Each number is 128 + 24 x the weight over its row's rms, rounded and kept within 0 to 255. Layers, rows and columns count from 0. Numbers have three digits each. The size before them is the row's rms in percent of the matrix's.

# layer 5 MLP gate, 1728x640, rms 0.0548, rows 1054-1080, columns 80-159
099:091125126105100107157162081128110153153121113086134136124127133117139114124138103070117174150128115169136127112086150133128124114166127168191082111088155154118131114098171162126133136123165097134147145147100142126129102117168120124141109103
103:122122118125130148132113091148147163138094133130114134073138147137084122122122128122145136155149160145183133111150138141067149123134098150174135119115127120104077112086134124118124133092101121114062100121096154100123153106148168107166129136
094:150144141172096113125100081146119132142132095085164116113097096151124123165107132166127147113159136147091109117093128135122134168095169122116091120109114114132156132143086139127161120156139136100120117153167150128123143156135146129114131088
097:147169098113105139102100143096156170109129165117110093135167072092124150123089139128130099138090160095099134130171136140151076087130190106165146078156140118092090097125114163157176133143115127143150170084116100129146085126184092119131128131
099:095143163142094157150121127132136103122123143089118099096115190167134098131100120134155139112130128073129111160111132146147110126143144129061102125123128164164150097120123131111149119118098142100097123119135126094121124157136143136126113110
106:145119111139135189125099105152126111123113141090117128152138131169121116123132123106128119141129087147127143124101116097116130072147107120118096132144163162113108122115114121151120166141138128128144142158181125088109101119131120149169157169
107:071130113160131161118117154101142158141116143196096104110086118117136097121136140116121153123150136107161098160121132167113125136123134127094143156130133152139104173121123142158133153103130153132136137125155130100128154145152170111115125114
099:145135110129124124153140162124131129137155152150147094122136107142129177106154094103140131145143118120121126127130132159163086122120115105114143158135135146105125098112117143162135155078152087078130080102125128172093164104113128129188118156
106:106129143118128152138082084149093114140110145143122084106136125110124126140106118155135135123134089120176151140094129126102103120115146112129099140132178137153135115123139142109151092117108110095100138171106154119091146116114110104134116149
100:147107154130175122092146110136134137122145143135120124091094128084159179098096076164155152149099126109122123105142097139129103179156167151117142129139118103160161133127139142093112126092159120126085124155106065167133111107149108174152143130
097:163133140145143117156172118105128131126131140125130117077125154097163151169100168152103149152098121167147102153133130139174124150168127119097114108150181102133130122134138140120108082087150132122138100096152127093142150135142147134148114114
098:136148139162124058114125142141120153134183129109091116147110167110140164132122107172175144141167116137086131111093148171156151150132142144146133135121112170101103122132119135112108127138104153143165116146133083155142130122162122096112131115
101:117162110098095105168103141102108092146120106114111087114125072109127099125144110122111128112176157143119132148176111092121166125093134112094129132116094120148162135155120097094111114098120166134149127133113131152163109132133122122122119130
100:129094089123167104109120153116100099101129131145168146113171150162149108121069141124113165127132103144120092117090132155151120130101156123111103146143178136174145123124146162122161172156098127128105104116115122139128114081105121128128161114
098:125111101107125113117141099136121155070109118162132131091132096153125068133107119151119119184147123136110132133164106139170133172150113147116156126122112144120087112150102128160116147104151145126129126132136110131084155124155141136150137179
086:118131139112130131139090110089138105142147123092154108163177106139100153120174178097152099130150100141084127134150108132139151174097120176079096152182104136122128119119132132089154098122086102125148113125118138147149119134170135099077126104
102:096153115146152105114062121148119121148121102147095131135138147150097095095092135124114081149100124112074165182119109105096111161129158163183156152132130192119149091129080144095085135137111072091133173108091162121098161173156098091145127106
093:113179136140095103096165116140129138156144150115139162182099119151158142106157128112148136115131098116110156138152115121142115112110127150161171126123131152110119136126127134163095120144104117095128117096108153148112104077165137081156078134
095:106105134150108137088177147111124143142141129115122119122106137141127129127128177108170187131119155136149146114144144106155160144162122124078060135145060147116198131157096130147128125134131134136154121132154147135083103147128122087096115124
097:168132150177131126151098138099112109128097114137154136140119150115150104147109088132121145160150128137142173119155154133120147178123171070137152154135087122111085118110090161116144137186136139136141102145154129110118146132167103164093113150
095:129150106114147146136110136174108080096091124144151100107134138148154155161092099136170137096124156139113087102115117109155149145145148155124134114129114135128156110072083133141143112149130113088177139115160161157117135088101094097072130160
103:099127170109159114131173110120123073145153097130124098136116147164117097120143081110134109090120142122112137134168145105195113111096126145118155154112136136148124118099098163104129137144155148127136086101119126157149109140104088130153106149
105:131123176152115174147125113142099162116098135144127125103131149105125124108159146085130101133154137090117138150137112143106151138085106153098156118099167156105142108155112124126167103142159147114126170162088158145102130053126116106138099093
098:097070126085115132098139124089087137124153154159141096161151126170174101146137063125103084127107120120155121111090132124115132192076141124115080145110149124095169156113174103137131125113117120131087154125125110153104141166093141135118182114
100:147111146148146157122130145123129160131141117139149143120103075093140153160076120129136116142166135162124118145125122155143132114063115119119132139075136118159117120121154090132072149147119155104173107128158159130098100161159097122188111140
103:163117118104093125166118112132089114143087130150150106167093121160146141119114118127138124114127131144126095138140122128100104090098127169095146146124101118173139137110145150063117127129149126127152100128117143122118162141124183124129115138
096:112162126172115175112130160138155108121100111118099129160154189146124164130100140131084158142165101141102129130125128115081149168158135135131163104160100155126129124111129097141094149114135160120110162119101186116163143152147133119133093129
# layer 5 MLP up, 1728x640, rms 0.0562, rows 1054-1080, columns 80-159
098:114147093120124134146091138161113132125117158101117149139136134144135110132148139172111107134132122090125109133143177110114122115149131152143125121110126117155124098120132106123133139121066138140120177137160162147112113133128116139148129088
097:101147144126128121106101118120115135149178104150102167095149133138146104123167153144090091124135090151106163160098181112120156128107130085116132108120135102100110084112131129122130153125133176134125132093116155113156118136141122111142147111
096:132105146098123133131109143143133130138092098081156117116101159121119166122142094129116122137098104073151115115150089133128137145122155155137149137164131104158121142118150155139155101132143129164107122106074133139133142136143106112111166151
102:083136110177132116162129120115137141139116134109133125121141138086141164158121161122114123102150177127122121126165129143125125154105116134150098130142119113132150122126104160141108124083166094148165125112117126123154146140160119087133112049
100:133120139143094112141097181113114151143146121081160085133103111138078110107137121152153137148091137123079125134137111126080083131138098101102133111127100153110127137095125162129106164135139156082155066133140161117114103158147124164138139081
098:155122116106140186154157149157120156115130045117073165123118106092079147148130145131163084132080119111137112130158112135123124151145132144182134085118106130134101145119134122106153140090105152133119108096123124107125134086151134115133100145
102:124156115115147096106092131140136140080104132105104175081131149115146122177120129119106091169118142112158119125065185082143157138153081124110137111109125119134158110118104127148097150146084111171106164113142107154094126120091122122131099117
100:125110149109138122120051123106121163131159127124104133133099122106129169122164107107125112130120141188112142095149150151162163145130124117168128173133099117128058186115167081098107115174118135156140140111104143135115108107116130149098147145
103:139132119086146121080134160122130135117170132083102113110104152135143112150153129118148138155077132139142162136151126118146097115137134148088146143169151130142114080130125127142126133090122099155144138131138116172122113070147134152143109101
098:113160134115128131131145111107123128081067155082135110134108129129127114177154133124141111100110175164118074142089129169098110126087112092135158138113137132181147108114135100164109134164103138130102130132165123149183124142119076087146134125
097:123103086142151098123122146107132122132162119158131155164116134127113085140118115127143145107184179123144098161139122111127137158144097137160144170157128120103103112140166144138130152154135129096123135129149158122178170119184126122093157107
099:091142131137126176091107099120140095112126146091153117124150100150108122135114143159083144124120093125136135141083141085141130086126169162136125114131116106153110076136115156132169133126099122121106127146105110153140148198087153101100118092
102:152156132136113142124168151175176120113141140101129095171109175126113088141063129119128135129154162129135123098134093108081167131095142128131141132135165125134111156137091131145113147125103094113143139125123168089158118120127132135115127168
099:103160120158114138097109173108148153129128110122152180124178087087124157147135140097150154126129156138121142140116143135156121168133098128120111119145120153148126112156154114134128137129070119188094176134146171149097113130163128106106115129
102:174095140094106078183117126156103114112147137114162137146123117103106138072120174100124129116131117129094121172147124107160148142136084149163142149073117149155104150125058100125092102156107122113126081110169114158129153167156070113114096124
083:146087124098128116149137134162140137130132172138082188089134121086115138124131173129166124076137129080114145114111128134124130124121120101124117163128151117117093160130126150158125105133137088128140171143112113141135103114137116111114134103
101:131111132135163140157166140114105124110146080151094153114165118151098136164165123119138107136147149123175149141118084109115122145157149128107123132154122131138144101121150151137059149171129102092152122103079165125123153137097112086106135139
100:123153136113097101094140093125153128177147123110172129157134101135066107125115132127155140117139134133076130098151130122170118105088104141133143125155095140102152174075136125128123137134132128099143116151153118134118156136155168094162132117
098:130115151184112124149178106122166098105139091139154100119149202126119114130127147122159113148081129080134102108094107155137148153132132121131149115119122127110097153110119125116103117137174123147107093160163142070110105107170150142111126101
098:147136154114118139109140159169103127141139082132112139144075125182103136159169134108130069161141123108115138133162124141088125120102106152090146145114104073119147112092136149113106096162106133155148159126129123115132121161107113133086156190
095:094150149138129132137131139112124137158143139127122119117122110119156116089105129134120075140137149162130143151132125136165102179084119148121145104142136147162126161120133149139117112185135108098128105130106091135126101099141111129124099166
103:140141120136083163118110158127175104159107148163128101114124138120146144142146104149162161129097138134132117126138129102113083119124118164138120110090117145109151108101103129142146170124147147087150111148114122179150111111102113128110099137
102:124165172125105151115150186111142137149139129110132153171136114119143155135114142115111154101148133130108108151137087139153156140088118113111114134125126137158162143113092111135105119143146129147089101161167132139175172099116119115119150121
099:082130108124151138082106148088160124195128120104131090100119093146104120131094070144126157121130081159138126158102121123106122159080125105131145117121138138153106150107090141079095106123140092122116088142135110105138119109144103147119117140
102:153179135114141137158122130133116107144152136170134110107102105116118140141129132126127135126094146125106093094141118152138098167117122169098104143136147128111093169159134079155130146098130155120109112128104094135141096140121110105156120118
102:141125124164128125157119135120145138163110162113137141149066103135100164119182148089096108098173157144160104156133144128118163165132149144069082058143140120181153120147132140090142126151145124155103123131088148134180130160108117110104094127
094:125126139128139115093133172117157094190140113128115134137148127119106140131126132102136139115077180117106089117152120131136104116089137153117106130139124150122202136117126159128150106130133144172071175106113136089074107129097162102163144098
# layer 5 MLP down (transposed), 1728x640, rms 0.0559, rows 1054-1080, columns 80-159
102:101151106162140148108165122123148141146158129132137128144138131135176126097107120121136053135114131145105135145112128154128105142074133150141103154133129146113138171152130157180155149149143141125121123115152119124130088115096130146088118127
099:113088134133142122154141153148148083137149111125105133158139135157136134156110099162136119154148101138111107149147154134113158108126123124147097154083131127149117141098193137109126102151132133170113117123128125105139127142131111153122133164
096:160098127116130106151120127128128119143082128134098099125111104135126108068157099130111131097132168167156120159160158124167118116133097134176103119130105166096097142090160140126193154152127076130083135137102140112106105100131149143139146089
101:175149131123091131105094148091145140112116127117122128099121147120117116080122138110116114110163097138087134125130131092114089128127181118119136179112129148161172121154135074126104158091136117141150145148113105134062120114152153109114126120
098:114099099141125126132109104136118098090134152133133100123126133098126113177148144159125133096154149110114106143156151141116075093102096098159152142145132166169133162139153100100152098116128165119129144115174123086123131126112109096176141139
100:121137156153162181104163077123124121110115114148132142092140093078129137155108118137133128180131123138090055100149124103115138131134086150134095128154131145114061119161142124148112099125133117102134120120099082143135126091138136126102158131
100:104110141146107143132126158140095130082137107118140113117141083108105117159075106104139111114139136063135132124089125137119147107111169073152169131122124118118120127116139144144145124171162134123193116129093152117158161118158110141135104064
102:137128134100114148105135139092072127134161116135111125140134135126123144156108139081129118144175129134155113095130156168130129141133131110153111168125138111127080110111180097113126139133124133125125142119093130118136142089109161137163090143
103:148120118080140115113132143135152129139143130082128125111125132096065137140142097144151152086139182122111116098133119132163144131146150101170133091171174132137121112170112126145105117135086127123129110117157138142110139121135120123092159114
099:108158128085097131134117130108147120106103140141129161161137176158104099148143100140129138122152062128107126114115151127139129109149122127108144158103103118074119136129126116146129127122137128100159125121146151109092160138134128081150128094
099:130140145126103135112089146140116115145130155122101119098144139101139139147103159129144109054158157098146100137119121110150151131134112134166078146081175080099130134098064137097136103130090146125102141133128097130129107135134141135151167105
103:127113115132153107137108177169131134138092108093138138095152111146111115167107164129096070141144120129167118163153096105093056093118137123140145106135128047140166131150104107129105138152130111123104133145172103156118118179112105131173089128
100:201124091126148129126135143114147169113122134145165081101129144126124127103077087127133148089106119139119149109100087098149129112114106111147148148146174110145162115100127125119136095117184073113112130107095168114143125169178112132120126162
099:112140132152182109117131146137072105111119160095119160138123101173127126148105143133143117108098133083164138120148079124139120126098110117151147129063109145161153145115135137141131125110103060151114116140149114139145112135151154162137125098
099:181133040106140125131132113151119113124143134137128123120152127154137144117105116081152123134129117181118152111146161111143110091124089107180135119063116163158113192121112142122127161147146112107124159105163152161124084128126147120146110129
090:116159121150145108140122146108146097092150104140102109118077125168152140114131122148113150161145167085143137148166121116140108110060131169150142154110167124169156139140133162123147139138084147160125144134112112129151109143138115120124136155
101:117118149153126127098126129133086157153137135100093140138115132107147118161161165156122076154103139139168091135161111140172097137128133117137107147122123112127141109099170152169141147160107120090090101109123173119108142154119152115142111126
100:126106097142125099137109101149130166141117123124119115138151107152105114147082128169148089127152125103095129169143195140146160135097121127116086157141148113093139113146104164134127151122143154121126116130140133126117172130138153144128144137
097:154127105118123077129150142110104142134141097145146097147112140145138133125058125107118139129124098146070100140095122078199148097107110072149142160130141118140127118139145104138109111150108106151160168104139140111136154097140104156155111118
098:140124141135150121106176143169123120148126143133137101167178143146125098121133139116140148163132158153152133113095081109129128105159143071148131083129167149096155125129134146162091124120128104144117136139122142116101138091166167162116121106
098:156080116099132111113145137115138133136119147176100125124174135132137081126121138122099159169110127149135138119159105137123113142147138104104113144139152095138190133140109115126119117098129166120131145130111099153083130096118143099123138123
102:112136140157132130125145107108084135141114108106117150128119140173112116124137113111111142134130131099109164152108125155168106169120117130119082120136097177097130130108075181110125162121078101135139115150121119114133147146086082114083154107
103:113130176108123125110155135167124167150118097085123112171120181096151101120108142130150133145109144127146101136137111158107108126092116155109140142156164158100139133123167097147128157156121107109123159110114126081144123118121124124146135164
102:168117103142134113103139170145102132160126125123117181098113133145080118116088126133120129136095105129110139122119131136123118094146108167152090149155101102124138123080095116107124168127095149113127085124148119150138122156110093136119115101
100:097131121113113142145143096116094121146131130107138147120119154102140119165101092122156139126165149194106116136097135152133136124132092153125131115132162084139118145124116143166123110145111102080140163134113127154091115144136097149143110120
104:150132132146108135136159127057113117118141095139135167147132124095146101166129147120106169155099132136066082148121143091160145149119110154096095122101190166119122151146102147080112155100159114126126091128089161125119119111111125097166176109
095:155152104126114153121132130147103138105095156097114152116143133094088121129157154100114149120120101137153138151125108138144131146160155122097128123139154150099119114141129109115142163140143121113131128129104139130124147128148140134108087142